Weights of a small GPT-style language model, trained from scratch on English Wikipedia.
Training: a variant of SOAP for these matrices, 942M tokens, 3592 steps.
Each number is 500 + 50 x the weight over the matrix's rms, rounded and kept within 0 to 999. Layers, rows and columns count from 0. Numbers have three digits each.

# layer 5 attention value, 576x576, rms 0.0318, rows 206-255, columns 192-255
500537526527402480547487404484469583532488417500452545479533554467486575518506549332519477529485463525585457507514584516535467554490552503536491479503506577544456543498445553495496433484461527
427610510462532550464506496496486508558529450512542481525400581456453530466631524480478493517516424530506481531484549523482553507433462609503434579536504539657493514389500434437592465537469476
435485437479497530428528512570477523476508499401528541633545489590495481561449506499542556500504518467508508467574577512475508532400525527502436542440495476535428573574610558517536511509511408
579539463525499501550507505428582508530484508453483515509521428498490458549430504475553505479450565497586521541486463536540456475572620486501492510557478489548502462489584495489444447521515482
536492575552552449509548550535502452501472513517579433499459559416514559460460505537471498487541585523548505481439526454487477411624408474480550471474419568508395490489475524382574542468465497
411529434495524502455461536479524499378435543481454479515522532476545534523494522501536535498482549438432506569491540522503513458462571453559476461482445466457437503465447517554475536493457487
588490471561530481494405534471522417557528542521490490506537429549466477598594541478502467472509502473489468456455529495490427534508531406413546555500542622449574545495547523433469469419523577
470520401550438474482499425452488546558511522552552527394501461460535487455482488506551545420480564455549462557587518498550488522484437462474476451453489520459568575503399483520438613435545445
427514544486536546529463441516498497482464441519506536517428549454441508455534575538460528513477476534512552382509489619498502449599469438435466604511481452511420496535515483479534523489526448
438469486526474489480574540433489393563532451410493482610471505504442524474413472513518379445545514498458475386427479464522665455535393481557479496494429500542503451418470499541508557520528506
389433544491425484477406468415515526521517490527523547490473517494482450494485552504566446495445450470476476469401503514499503526541497471540496541561491466523467436500484520447497504539509492
483480397440450440539492557448402466499559464539517506465450563543413467427484518594413557468495546493439507531445463564498505449478503486530509420459489469587499577572479537480513564594490502
466564576550453539593452457488520567497506478517485514377583500517454504520533518508489431510486402601556534500549615587508543565473528564404468552432545443422531445453464533452515463453505505
519496500580538499474458493476473521442469465619497474527460554484481466491486486521585530474451582536577490544455448396458488426528528437451531516526548419507606427519547586526526479495527451
494474572488500536508505517461463512485492470498547504456546541502561581466471537531472504399528499530507520503544558522492447461472570524595655532515626545399509459482533350434469536460523568
457542494493545545497499551487540479423561528515523524513429516499538499528458574485543466499470484546494492525475505482494454445489460542574491482478446535504554461478438566486533397423483494
461508453474454442559445484505466487483528536500571529557512520449575470572603505570497520534445485587517467521527427465547551499526531474430441612460471457582547534531547540536445474467473499
430454512550514487615507512443515418537475514561452424489540533570469552525526446479515450497486421518576509472566568445504521564403540400435567469553451536495551525478501477402468484436466389
453470429430496514452557519535584536506488492484580513478484470504522546407527498458490385486505425481496640529549528501405465548484505510525519570471515470496487457507425490442476498423509517
479499550443504487554442478543457522576396538486528505525567536562489469493503522529558461581517457493466513548551526547558531563463550539520432477519458414478506479454390523510537496495497402
471500546446538475517535482475521511445485510446481461540485445520506508528462461575494601601425521443535557494522429529615578503463510534557530452439459483505564472507427526404461449520488450
468488500515547551554618537550441462513506528532436561512435515468488442489470501511393541442465601526459569422474507474532502440460504560440464500493497531522557506490605401489510450516507547
466505526546553484567441561513503401496532494481487476489408516506578549563459477597472539520439531524507502467477410483493480495493485481431544524548482422485571534469495572503390472564522471
486421576491559509497451556486496458478588482459463429477538455446504420468450527448466480433579561517496487558477481427541486479446403516481421451573494559488523440434500431398525427617523474
494452526577494544493493543478597501505562473424563527530403513559524455451436581467461479441528521448456500426417489463537469433533494391514473479492523380505527548549475402463626448545496448
492518528546476547529540454509568546477547531528527506497580418500574431453476422523486423569542452536526514549523541491493514615518435430473501472472467530493476534501559397578473459524491503
547597492457454499513467499526543418494551442616475421482515464557500495448390570493465512552490488499545488539494484501463443527486518502418482514586565520469437475537455614516563586472523517
514484536430517573423560522547501521464548445505595500513480550465497540597547477495466481478499488380473538504492465595529509460511518557508496526533585533524447573541488415568482493482502446
386587550538444471489469516485537535437514497488509456497531574494466494477546516500505451398476505461519472452526413459539488512470497469484539562531626501415496478439549523469510487429468488
547477425544537566510480529619567451476484552488568512430640555451510508458555508519458452512487461498478571559524481522496414570565511502486502501402518552482406439494473473526463488568463534
531480650527447557476494445519483508487503552458433418539498547471480481552558626533484491595533525505433391467545495516467539512534475573510479499515595561570465480456440417474490599441522448
466460520478444497546503550470499528530544482432572486628537522548601451576537517513459483503568453500459494513502446553444534550533484501430473526512599484501429535445463571541429503506473467
481578524487484474571438517439432541499566503517519458484556514427521498562562469504478450431522485526490495415499467547471467436478470525455486436513483506507624441483471491425458466491430487
582543383512539441469563520538493554536477406464593532498437530512535518497390505521521479444515502477520516565406482533533479505480495469468483574489492498476448408447447452477453479576488544
531566460468587566519450484483459579511465450528467413484412443482533479544500476538501464459459483508450477497530555487496513542506472481471524503501536550475479562473515560516527440534525472
527506464454454554553548474425573465475481468569523437510580454442426499433462447471503469584547486499559542442565543430587442439475552571532492541553519583576451481495479442498451468512483580
460504590572553469514430561536488514519415505545469440505467494551443515482520470483514561572520538505527515559552508515457521565475542521568430439467523560524451549483432494526556587525486488
514527442505442563505507432590459507454476556460463497492513568462518419519491482527562563494441511524590475446492427508521450509416470640619459548460566535506530485562517513487491460505500543
614500558631503437451515515584528511503495544524533522434461435502466417559499524482532424482533548475537394587490467619559508523528512544476513515557492446537543485579589510451591451427444554
529484479486521442505506434635461516436522506482510553493489467465538462444469392494441544520523527525486392495469576453480441507499495494448448601475524475494508559563496540460486465556468588
570533431534463621428536507494523527517462502581459525425547562515539548517492548511506491460475578519474437553524530538423484584479461490428508548595537517461499589450507485490501480494435546
571499564457514508492549567472533454393522558519418574482428530560489530522516521500482516557517590498503512396492391561561430469460465517463423521507482519518547528415470505582446511460487549
515501534559504468463513453584539571433481492598472503472522468510546484401542515472565470412571524474488530471561535532484549530503579467453455450491550418438518453433590482434522529477503487
550570417544629489522503519517487503508509421493526499442493544458467536510482548609584487511549472523414525477493572471442521457552471490454524415503491591491556515529547382405481441624633565
448519486500470588502500493568487464532480479488503446501571563460450502463529563542513545555501474473481519483479569476618628449415488499422526494529545514524519506559491489506475522526485416
500506525541483428529444436495511502434482498567596516478470586494445472481480531551454442375530405489568528525534471537489532469560537519528539491508531505517471436567408482525494490482482526
439473490505367433414569448580567434421451456460533576473501535509533581507520569458496438522510509520576482500533445506564555507539540520512498535509531557528436457502504515495503471600483425
529657435490396523460507563519543565433546430537530462507512562465526527514451492539468508509584478523556535456496476528487485513510529400542475530491450326525421478529510515525468511443607494
441422485562542594590456477522446609512455507550540470537525542546500617506508526478434567556514500535463494435523596496549446366501574539490539537592532463386462523517522478494545500508489476
528541515485473508493531520491502482510420525430452500523462586451588500547540515403458409452531451504469442474424530476478452397498553551460477506438559513469375477504520623596478571567512489
# layer 5 attention output (transposed), 576x576, rms 0.036, rows 206-255, columns 192-255
542478452489532507451407528457460513371545523416487576536477430533495494568542446530501449470598563558469611541512497471476502528539472479565505439635602347505568460445523514517466656541467489
580402512576364534492511518512500575509489524505470562474476423611484426480498431547480538508565497486591467410483456422427468517552495494485595460455530415480520494568556531551465528467597506
511456460438576412535497564469506416524487469556512476440504472451469430443490455503462457510495552571405537527443420448447524525517555477564516461487470519486552384603402481495444470530528543
501487493508502555420515506500406498516529520457577489486487519524531512455489504469464516530487532575547513430531506482471554554438451509444446472433566529489554543520489513423501541524535529
547521452447468588476453480482503546557488504495442576486505498571556543554527559448516481505499456475530435496545459512524532496438554556578525571475573510421585511513559596553469437504449537
507432524454505543609492486464541452543508479454524489570529457531448564556417472422587508548542527498507526543549546429455464486525352452467502570503488448493478472508470520552549485457491521
465381542472489555531470522543525676506515465512495459427530546444539523427499549500448492444501578507462526545529512513442516502542413543513495451544484445557361508509470586459525541488497447
502497502503531534507408488542387495457488553508487536482551553615469444557517528562468460541607408512511533444479494449500491539530614507546543549487512467541463485503641516479570441558422455
427452448525481513513494506476482426505545479556561527500562422519515438531459457475519579452553557555461515565403491486468544566439514433530511470469505471582549445478568417536480477527414538
538503453538485471441521474560491475482516580503423561473431485559493475549571501461468532503443522517502482548476478513491397482552575440405517455523550538528503405477527477567429490504600398
528465463450490485534548461576486497485407480421506476544530531564608514521544468415482466587512553609539509478485514534474468540483416455500456520568510518439459505479513488527521499517504588
473430567542484516538544507525548470448475469484430527537450503445552583556482550495495488591462536493520548517505490416509527595559516527560484526503574532489545369473590451559432473522537541
499442547566455444474460610436506482582435542570455537457514511484494492418489508487512452464587428430467431490443503429446464642519475391490492502496477546517399500525442497539485505515469531
426457507455434528550468546435446563576480473459520509432487454464575484516501484475425480508570457433442527443524532570581580521480505497516497444512491515465428589572556488485549493531579523
509504442421547467470438562565503528494501575501494478518489439513443510520481517496496531500517466509476472474492521479514516480575467412440389403451469499552499516505529487509492531479498445
573479500384374416517517472532467470520534472466533381464519631494518621457513416446507571450504518477397530505552473551461466596466408513559539509438522589481410448558544457553492444516450579
492530574518410516430569460477512521592545507431434499361523507509471579467505469434517459499582561517522555464432587630469513518496481522581533475478528545440495422472532438488482518609588472
489473459479487493498505515522484590551476500372429496489535483507528468491607496516503471606509546462493416507499584509548477500496386620547564451411564501449468525519543477478501494509573538
529542507616501431530548522456446514528517564548442479501451518437451504525536605592470596513454525452471408458551442517542499430581520547530464459518500579590520440567612423518464454533466528
493518502587547506467556515489516450507527493360445514525469468483505507482563400512508439506482424539501466459449485582506545520502482417491571524528486555539440544478587571600528506477486579
510488541536545453399531420525513471528403500524505521528521592511588577457500460478471456466537524548409469534516577498447453450489553477564511385510527462510361486463556505517497461482538531
547552534401453398422504462434499471489491503448504455448473417486484589426494507475476600587504558494399488482498549500458515385371530576540487492433499471413530432492431499458424477450568441
575558565510525443518514504508442466391578414524481582483550597505537421430515516498534507577501464539427516444553517446515512516475514438568489537475430539540404499528492578519520447491487454
573509498438498480453551391556494459572369453502538563484504531484447509495430451610463525573452493474457516476492456524589450534465486442459442518416435481510531538559417519572399558485504464
553434416462500580563600532443357472527493473508407404551502513508450503557502517592541516520417529447486472536527439563515525470520486639482488461488478590485591458545513465557429517477540452
466561470490474449524515442565476366474484524544492486560560483609488545511653510521557623445493499551463481549482521447439538429495661517546441492496517462521399461490580512534584538477583541
437447492521473578487417477440469524484615524473469429489465495466469450557571442595570474448479457492519465443505532468541458581486490518517539511552543529506529572478495450455471453468476464
487391493587524426487503497439449428497563585446465568445477443536538544547468517480520529433459499521588492479407452468481441443635496428522486435547490452557520395529532469454564429513503546
544504496469551468517547460497528412480516510483472462467537499476557410504576425526465520548492521451470497500497546541511484483556523511509422500490419612576490516534442464517613442505433489
483539509575453500476562499450443508465462445474462466524507496524552516601530471497573513433505420556556501479481547504537565536411561375521529510500493461540545470446513444495568553550509505
533472415545482418586528485524538539505518438620513490478530539532507584435476492442465518416596418476502462550500486481597483572498606395537466507503444535532517569518432589516498475567473453
489570497548616484567436445512564425501543560565471527442450482505397486431594499451433472534536543596468552460455555443564444628526483450590436560547494512518494531466529472535489487447560556
574432493500514516583602522461574521502461478545446491421524473535557544514526542522438579479424482461522476554444420505487522555476559476444486514510510499557391508432425491548517464533488414
514404510520441556494561499420501540560571444455518427555524486445475509479509462494458546480428487492505572502598457544513488497489561484486465398447575511442554502513556455524542469427524432
520454590450531411501574518552522464507524559466521491526541555512541478512484473513540528517516447472491486510494433425590515516458455441521592423499533487490470552496463555469476515462496564
426445530491447464505528479497436543552433518485591510530434531452432496445551503570478503421497472537467439492481495520527518646544553455587561395456515477483469476512532518511566526590431439
463524412516459522556631517524454480527573488444564535570489507451502573531480525513512501413495552557438516467518473467526372505513494476546521509474579537455616548526560480461507472406510434
537367509496501395509508508460529573517518493462505463462538410455431531473511532367475396543568542482526547477494551517456558523536562474479568481554379408507490593532549516443540539531509460
469490467374484542580502423452412496489566427467530429484566485599485444490468436466520494493457484507549550412468518425481447540459412443496470494482448496527442542452474482538540514492606435
464515588542508578406502538491529495436535484482544496468563491505460523483558430447445385451448521490446565513463445420528502538429518533503540522527491484428535463495504475519486528499497551
425450554465521562584489511472401545523499467490498424493441556493487427460497449493495419503526535488509565509509537445634488470548475469537513540380520543455508420556521560450571563413485469
534450496513513495450471430515501456548565480450491466545471462441555462548488442507514573541478512495438484584433546499360495432483476471560554463549532393514486454484509562516565488545477433
436551476483512518543535529437464527499601562459497468406465480489419447510535502487577525520506453494468449476482457488541446546507470426485528460451536640535568500499496528530524510420551495
544464512399404548457511479485519549485467466514498460513581452605476482498464480468427482497424549465519488582527469499583541474495518491483532552484589466442441464515568481499506561414421427
451520461534478546504539431459498508489452545477481605402485444486595482501505480512487432492594544537578392474517498453568408568521535476519581529474548449480428501530475555514498452601444486
542614510479511504465557528466498533545483489424532532523619488540554584605504442521550500563422498548526466493485516498472503445425443485388494513493477577443572454456516499508468547523509474
483547545512537604545548404464412553525438469467494473567494534462479367432525443492513455545476383478498516506485488465440477422478491483482439485569436484420545516444499464557543511453532542
415434496525469487541463433488513454547491586522489480533503537532500505465531542432487490492469586529451534539446494486542516451536510500441489541530508639490538566505501419499570478565445548
481423513496431381438546549498472420439492496449481410521482500588493420378530456519544445531477499537469465537451462511472516551528480536461469562479471480531571504534470504613507485497518445
462508538486469509561449522531542453483472491622554491545537484504519523411564502525492573480432477538432531447539469477527574557481505484558528565588545510540503534494493471543506571535413535
# layer 5 attention query, 576x576, rms 0.0282, rows 256-312, columns 192-255
547479522511510499487470494463497514563494541461471421373541557488479498508517506443455497479476440601538539547445545502435459552531560554528498516527514588447530547495491470558458604445479489
542456494507381485435467493511475500515439490448496568387461507549515498510568478503505471539523529499448450474506536498525519503594491508545425626504519489609361513444466486457594427442479560
521483504537397446482542567527537471529565476482432526448448509529541544552513499482498460521482557483471428579432517450461496569520503474538551526563498475427437447518465489496497543559490536
507528605540581441512461539408476528484469429540449531450443591449488523511454488452514433419615560465586498484427564558421426614649511486553552353408494479521544468580539483498605453505440430
556465553472601508432540465464485525522511488424470482580473489500491457407499509441384509479543546481478479585546484492489553501494424515431509528517507470536494573482434616526558447410530582
537564542596442506519458487407504591441446514473495611421560473588508386567498429522484516533543532505496520403485490458514457514548532501452476450495529521637491477470593450579442491506522488
546453464531389489491537501486502439460551410470524655411516571453666422543535488522523467560526503454504448468509569486464434494570599489569529570538627559500520527517465403477464565514504368
528535473566588609405483513513496561461473466479536470387483478492445468513489514481507517463510448560486408511457463448444544469478503526555427451544547521536445440486555454488527483460467459
538538448520519495492365640597502469478420442556413490467509500390489496565569489483478554483486474499506560510449572496487536517440424532560485577507446446500404551541435567524584498509432414
510599551498491484594473384423576476506499472502509552554415509470370543467453508487403480455554556523501394476503569454439477603454464622470575507545589562656345374524432556455448429514539465
492514432554417379473498506541507566562456555526432522515477385458417453533602528471460452539562441573495428526502547509503453549489552450450487590467617499466526433443518582512470548543515463
441589491461511583539569574594525480460516460464477511558507421392447490498513472517483500577541448480479477506584491538459498584535559524414525477536492426551520524394506508542470457528477394
485498432490480504510508442543499482520411629449498564584563496499389522456483513521395465454447448527423402503665393585414466497502613480390513511591517538581525451483445376550518462486457546
552505514425534528393423418543398537499499544467431445433477452422575515515456521509514513492549476446457466547424437528494403578499489538404595574491598523523540486437475535407514497396544533
460547439404519468552531546486432530534552520527514590454516485457439501526510424565544474520450444507577574480484501518373498497408502546506479418574440511519433513511569489433558436532490431
480528503452565484581572417546536491572514523467483452438564433489569490551502610568468506508520487491530496418486572504429419585505448482498514516438556533459466464488538519475485526604551453
525579453532463470574535509581480463493563441574508539466519464545547514522586481492551480515513543486500512510468577497550461443471485545504490510504471525527458504524495507498479463524492512
539450473447527456534508459401558541538489395492589518494441516516523552502557470519534527477439517495475475638497525485469574454485513499518580579485509590471474521302478484512386500560457483
532528612452539552409497441403571551620561575416586547574493491560478491493490421471444550484478486479454501533531547401405586468475549469507456559480503496559529482436537531449529431501483573
534521497518497528392458603533505545504431520430479589440508461535539485435473468457518529553512510439512531421514521467401416517569556528559489563551492437589502493516490461579476512425512549
479488496517537527507485409478431486519527588463497545512503502527551494478491520568535489453548486498469564478525482548475484507556576474532443454477396460537480538533573514412499538407512525
472544422399429468538493470546534476436526374486452548474530511514527491513558526503564510571518484464512424414568472475496494469550501425473559490588523530513513563543520505526503494553476572
542417492459686454476486423531463482538520513549453475522482447530485486478553556532550448404520482482441548550471496490500499504365596555495518570638474581533554475474536570488585494512567541
593411388449535542510432522501451479479510416541535563469489461481513448532389491523490452436472418399523575534578423502584451518640544478547485422498396608436426570570610533546515511438540412
525445456479531585523517589329505547534531535559543577432616538587533580565398537449466436498541485597552476422505374642496565502628472451517497423446428512492474484508542473540530473492494383
451469585433517465616534567527482501512502459578512546588417423478502545442527414454527448484515550440540519571421479470553418498462616504443417506518474562523560500471445463495443491517472545
525557550455546427447485500512510483511455453515502502517466560510397505511548430558532472592487560535487532463461645557511551385451523540551552508488519524433447529519521610439504560416484503
624589474512450483520475509454537548466567501516579507454504469553519535585507492466546541592484438533527520498421526544553456491429484430493525464457473439459504522444520569386474397472457468
526477487429548454375604418477484405445529500459461450439539505511431524463497590424423523472618512505500450554450515530541445418559530561478392483523474562503502400424375499545460410405480467
564469399438576562514485421469416583500566403599476545482526571383453497466503420464439510507488599464569477475391457493525458439555509562480483516657438505412554500503474523458520376434480548
561650534509501503498366399410586531418505438509598528424461496532450445498449602516520488507501469456430518515484595595540501460518494358549539522540421500502562506512586551514541487544509549
464508506437444534514529505555479451659425575514473535520548590528440434434473437627521447519510466451455517502516463491538500385519501606480571476543542528429441456430520436503495462562542433
479502540555480589410486535566466520523464588450567536527421438445561549548365523494561534485469538501496492417509511487411484515482499488443593636541493500575545441518467524474656447507497451
444475466596548460547451527558524535546515548438538523479457385489575590584542560479450472595528575490533539578497439533502493548545497478452546488477365561515471473457537550478423432431512420
541466527546470616554544336600517522405467566544523476516461527469529484548545472435448437493575469599580619424492525599502569492502590493474505503510461554516471453462461454573632594539528541
451561404443423445466499547538429516448414536559454432514463501382550518508508494605521391549562455447404563525540504509505547472477436509521616376458548509453516442526508520473501623491471461
499496404528489506463493513448479531456534486451487466514439486534525453609485490450488501536538507454424608501486582512502519561522435443409550479593477526573514435520530455571585390461476520
503473390527386473525512472450494633413480493444557494512547555509520557606470548420588473580496513550599562569433546480453534524494429405449510512520496586387488511435514526527489445515373512
369495562530467552473435461468567470585447423438531571502460466543460487481523451427498477535514520589506519429574460460532506489493480404558477497436454555512476568510522578498482527468459583
505490504574430521462399442561383504426402476472343544504484562396467417430490477419524489407586418521509467388473483512449426472377517504517441423527428393486463593407494454417610474486444486
426471401489604497547549611403540499551492501476419534531443540330588496500493503530483450540442510494474526544401633563467497482489524432410530445527473423486563567502495453499517567433569522
585519436472622545538560457468505454510510476579375588509538488581553517366499516465474331481470550383560399393508556471567477559563562463535517441452491493517574594557539507531452485430369453
537446407542687505477541458422431477423459591484449416427541415467466468441472515533485505545438548446525462637516477553518545459425519563461509499630553511504536441529521539431569552470462524
388395442497558512475534470499457515357475549627479528532395474501470423492586590489511521592550503470456568629510479457569464594445525577517570520556524508572582498536512479483536462391525597
509460407511526439417501614425458542496507455480510535622555514390375556478419492476508487439516554476433436508520549451511490453616499521449536438492506427507491522547509558537530458517521516
495497581567565456497468509470451462463530473478486477526437545432410458473447472575417523531511517505479558525371610493448550531514607423392548516628505553397568522558517429548695477563529453
507539611497461506538538483479490435374490484550552464509421526570508528419498387478421450611455582440511475468567462573544494461512561512464487474490489486490536555498536513531522504651431422
524442565441459529572487490519602405506571539534528562497517521478523464515559358295457533584524603514578462470529502510541487593566512523491572593468479488454516457501515485480543483535455535
570426530530547489479495613470543512492509571459482668377447569470481541515507544519497523499577404470422395461561531448487531413423544497478446452520439568471510444475509497575449570530451497
519489528521461489482427498514510539365538489556474477551395448539441561524475586553610442608429536511461486508503479500529414464425443479402431454565507575542542647540431459506509467471486477
487597554518477394503506523496597433521377456499449403622548508425494507374410554443445560510462527471447492513482525427531450592492496485519519615457535508466448537517501621479566447505437445
406465509562568450467517526526576417643541486399553519507616501441592579447503485546527513384458369563362410507484526513462596508473508524454516485473601416536450589584525564513549582555577580
571589432545529530528503478479494434484436442514447447461537486418470541410550419401486481494445535449595600577478449593462572458485492427460529500439538598431421514493392475442605408467529508
417497514548405408462523477532662488427511451396484523508482508575463589523462590389492543580568509535496435377505416532500473524407462527514569453620475419538560462449409536431584423510431569
462466397514525591508410513495510600493591506511496435422514577456473493532495630545529506470636525410545427501540532644559604489437490450503549553432389434538408505457471512502473414488520586
529543543617429537513548512463543571490474465497386539492501582403517520522417576435553453514476483530522551442509509500571453428410574501546559483473505475513455482440531488475452543360604365
503556487475518438541559496515435482530481501478453464547495502507462490443472507530466582455575469477449530449559471525463440531476480515430468428458442525396565519563477483515434528547479553
# layer 5 attention key, 576x576, rms 0.0268, rows 256-312, columns 192-255
445443554553535551415518563546549401533431437475564521518554516390470502490521512487465557511480407514492532452538482461547510466422494476597518434545547514470507511519458512464525497480559528
533533544465527520482546479507489472556424451498423457497496542528429496426548572451559500492519579520507524462498540551585445424499520544521560470565465479526590500474506516511490511545469506
492510537554520518559511455527518574492538577473509484452446493468410521488507533469489511443565535470559505472527578503484464485518443511502489477516538528484531510468544474493538511581519518
535547565483504426479505502516453492426569555504537513430430520482480527457489579503490583463549419505489447520520512561451474526501496469553442520503452518510521458484580433512480580549504459
508461444498452449551447518501572495516497445553609507481527542514495420537515505540549523497491503506512565479483491557495527460483544583445463477462450539462505511482479439529538501481477505
493453509446582450501457482479519497515556467541492425506453387524543429490458495423487540456442547510435487529551533618465519650463524423511389461419474357533473526459470541415529536388552497
453585408409540504476477540588450457525456395545533459607548638529537546487466552557506530573462519534490530521531490467450495471530487483485492536405509647423521558546455540550474486526554473
523619510538459487493563526564512462534574582506500519420449526531467438501484575548468456493535474417492510484436501529420478654523527572478450557471445503516531502388575522462486589435549561
547542444497394448472532574539501533392550522465554491527526451535406508457495597473480501528531462438476539510445546496537490552472625487468483500519427507523460567568489521600535460463477403
517531483612440599385533572548457461513489478553462583450480535504424486482458457511569456572547385481545547481411439446440543477497592422450577598532669567522554529509523544554447534482473495
424517541615451458523457529495486509433520490411486486373482504540413464485453484518459512545473443477392453566602477429377356522460618452472476549517415518446561498522545644488490509519450607
608464533534472482567488505570541542529510443491548389574493544518486581402464455535514666421590630455514575460617487517455567612496463497534528569551428473516564397546648588573458562564506332
440531507453496507546459550506468501478523549532506613503492500458471542573523553501494449466520401594443517534583456593521600539490475515599490479466463403589544515536451419541505554387509481
521578382476523474540435500598519517645537448457468422362519462427544488452435453497589484548540484557613557502495505545506498435466508480569487606610527536346521630468413418480559575519478412
484524472478480526505411439583465526548503505506632452497547652415403483539521512489469504456558504457549586501488539470523570415490494434509552573554548514481484466459464482539527401583511518
468520485428500544478491493506445455453449498600485595466562554451519485528489538477496470467558506536510456482391545589456512565515454554394475468475437450479525566395538586415550491503539417
532492520469503472396493457440513554522460431422488522543477547517482419560452397505469468527510396564460409560478533541491494559516483501485383465542642519446483562554524518530558534524483528
497529485566536479554491468458395473540490512567517469553599566507499550452504571506482502478448628499470540510473517547485534472579545550485532395574476499561455506470475453461502534533588446
466489462547561501522564532503550551573467497495480476437552507487488427519507555468509476523462496524512494410536466463578551484446485461476494460513496522477523498420450486483523463476490467
514528579562521531501519463470511593616489563477532444493570515574521515471491565440472614507512585465513576494489494497560536545556482508517514497542554474534490500381460477501488509467584433
514436536468510476477559502487490414358495573566498550500534443498495449535493420466411471482575492453590471512498477557462434574476471501481511444445512391508483526520520520514486412468514473
578582469491528511587495505556466514427456494519472557585461514407506549600499473526521483498519553464545430509504461419421543583442576515418452531580534485584584575506513515581583484515583541
338377495369504447478472509536546442445545464567549435424506541570585417530583380398399497463546346459571505446512574472380462563402499386506443496523455586515545453588472441475446569546400585
485557510494445441407575492494609500423487505541477430439417478590548494480584486445562556498448411476460514565544550589507552514509485375473459510479474406544572506450442524541527547549492494
533524443500443411431518473427494480490519438484494606458465530498460444433413400487452513525528462533442477486507432546446493626536506566543555480480445522545464531509608520469528455379457514
511529490562447505462568505527497568502491608524568589533554549506476435459629559509497535433519502621507527515444575552515487550531461572594538505469483447440541454558571530501492557396619562
494489489542472537565458569455539566504449496510538459540515420568602563484577474496402574490498501459392510591424538482450516516491418514571474583512488510538564502363480506547578440502574456
593539501506574535424523467537426533443519544502407362426382448503458520450512441511419546502596528417503447459466431484558559546540571502479409494535458436516549543463534525449583406490513419
412468467412547481482532523383425494500443460555522607655494437462574481420446587479446567557494559480516454463359568472473407447480505500547480520442388523511592476425443443502573567477493477
366463515558507491530301375546563495519576626540534507528463569400549548517465574511494527533540483500529478489551534446505474557471516413534502504549460542551552419424578543516550478420535553
559512526526545459445464390428466484580505454558499506445537440507460586431459521559498573397569501469478474456478442517462596406456575510492464447537513654488465494557561490522487419501603555
533612427550545499508556452497473565608455526434570476460424579432499565574483549468478528503466500528580461454442559513475415605495421518526540442418402503527437607543462487562407642478508503
458410476517513452511468487471508557500511510549515503534499491508519573593490462509505520501546500539489407502474511507513454488436531458465512523522550508554608554489550504535567491450457411
525412484533450550575444491568490442449465581436552535545492439478596500546517529478464486584472556515482506523519521529537462514499511519549625522518451608460451508443475546497485552489556538
437529495492485502561478439449485470537452496552510564611535552584542398436520440493508444531483425572505461450481495531429545508472531564497420570489438541491495469522555464619496617502557484
591539436498536536529507598515412490476440442517460474522473473516513508506516516501512463410475432475499597523547481393487457524551421507511534512473477458596519515449443559421565419488529501
573477421491437587573480439528511420483573533578569443507513442448488560507496538547393483438550516464585427539505539463558467525428496525538548480565530567501496432582538433442494510503476577
462531546454449565565551459508513472460485491483457570478500549536566484502411479442485465470496546540481492446537525423582451444509510520539494503497555543475578475451522535434445445499465584
463599499495471536519517453526489478548603476518608433448502496571546533534450509478466459682496526565501566508535622464509456537548524460553545459512440606473524436499482479484381585543503449
507531483560499448483402420517391490472374514513599586514510550426497501485579473577356454406484503525484566457467482501492522464542468406538543482527493541536470495469600570470425518465470428
425479474518518487439488466521435551517452531496546552547436532483562464465514522526554422521523481562520515451447475485416413474424477539535460532536495448494464464494503596404382615415493613
561537514500480514504556578545565433504449517560573524400479480593557624465464517539493395469528445486490447558552513540581548540530461531465528564579491449502508525515616462434486649353405436
455505433503465518439513539522478400580530509452496406531511435492525511511490483472479557567510482525564433540582468448497463459536500479577483389696459498574595572448469468522576535509475531
437447412515526610428463502523532498475377489542481377481502507552544503598438650452548585514552449632477537504528435502574537539494497487495430438507485446531512490533524441492511510465435546
382511511441566509550528487500465487486585467456524491493510517386443508514531489489500494555535491409573463542527364570555514415436499546475520471474439502529509569555612483508361486528490529
512580550500526465520539543508454529487500558464561494482442520482486494478539526443435422571431511463512469534455503559462458476521532511480542499403506493506550535558438452421564588487438463
531493447489467548501516555484427530500473523521436457450461493465574469418488402526416549598487545543540508433417566523518647475472531599506498413481485559534497487521473548498524553489521548
521456539469466488532467499524616518603524566545421483460515489497468571436496531464353496507374459512596502522566507387446508566540464468542503492700564532501578383479504404393444495531530392
495520497449482372501485529427502543527642513415453451520465626547510476470455606418525474445487452515461407582414522412486471598479511500438528524502523477485455549523530499579551502358441488
545475541471500564404497559451569581467484384499488575554503452451498501499492525595465497498547500495483464613462518531623525595487538577428526455470544456486463614619433507511522480429533525
541506490502512447458479475439517455499542419556508480603566501592505481493455502512510495508583503457405404485543451456493444521431536535459481525473448456438472589521531584393557472555477551
577503569540313465452419474440489449465457416521434528462523444451485426564542425479574497424351476492495518489456430394429507534435536496507544450469456437473469489488540527456654521495424435
507542460567510530557561500507377512430517435411567465426502499506506552514534459457448490513623403451495481497514410445588554512526476493493544422527392575418507532410570377454544489489416517
447415543581522417491497486495486593447521512497530487529501524370537474432478526503441516469477500513624492499508461532547481523433479489592469417453540441491572490494521394581488555491485397
468498488457529427543474537486450455568466567507534499456587552573570588486447606510603487554519440544529471374515412570445488448520513528481587528513389542459482464539556538505474593490487461
526433506547451498530549605472546577460446510510464529547526499448466560516531513458553442498444485569472513492536479359519413483518591422499436529587564429519476449507532469548484582386576591
492565525467509380485600466461511478612487530478529487523467462495422494468549468483533455456495436495522494443522486563492539566559431554443520476508621525593450594440564451516477555499516556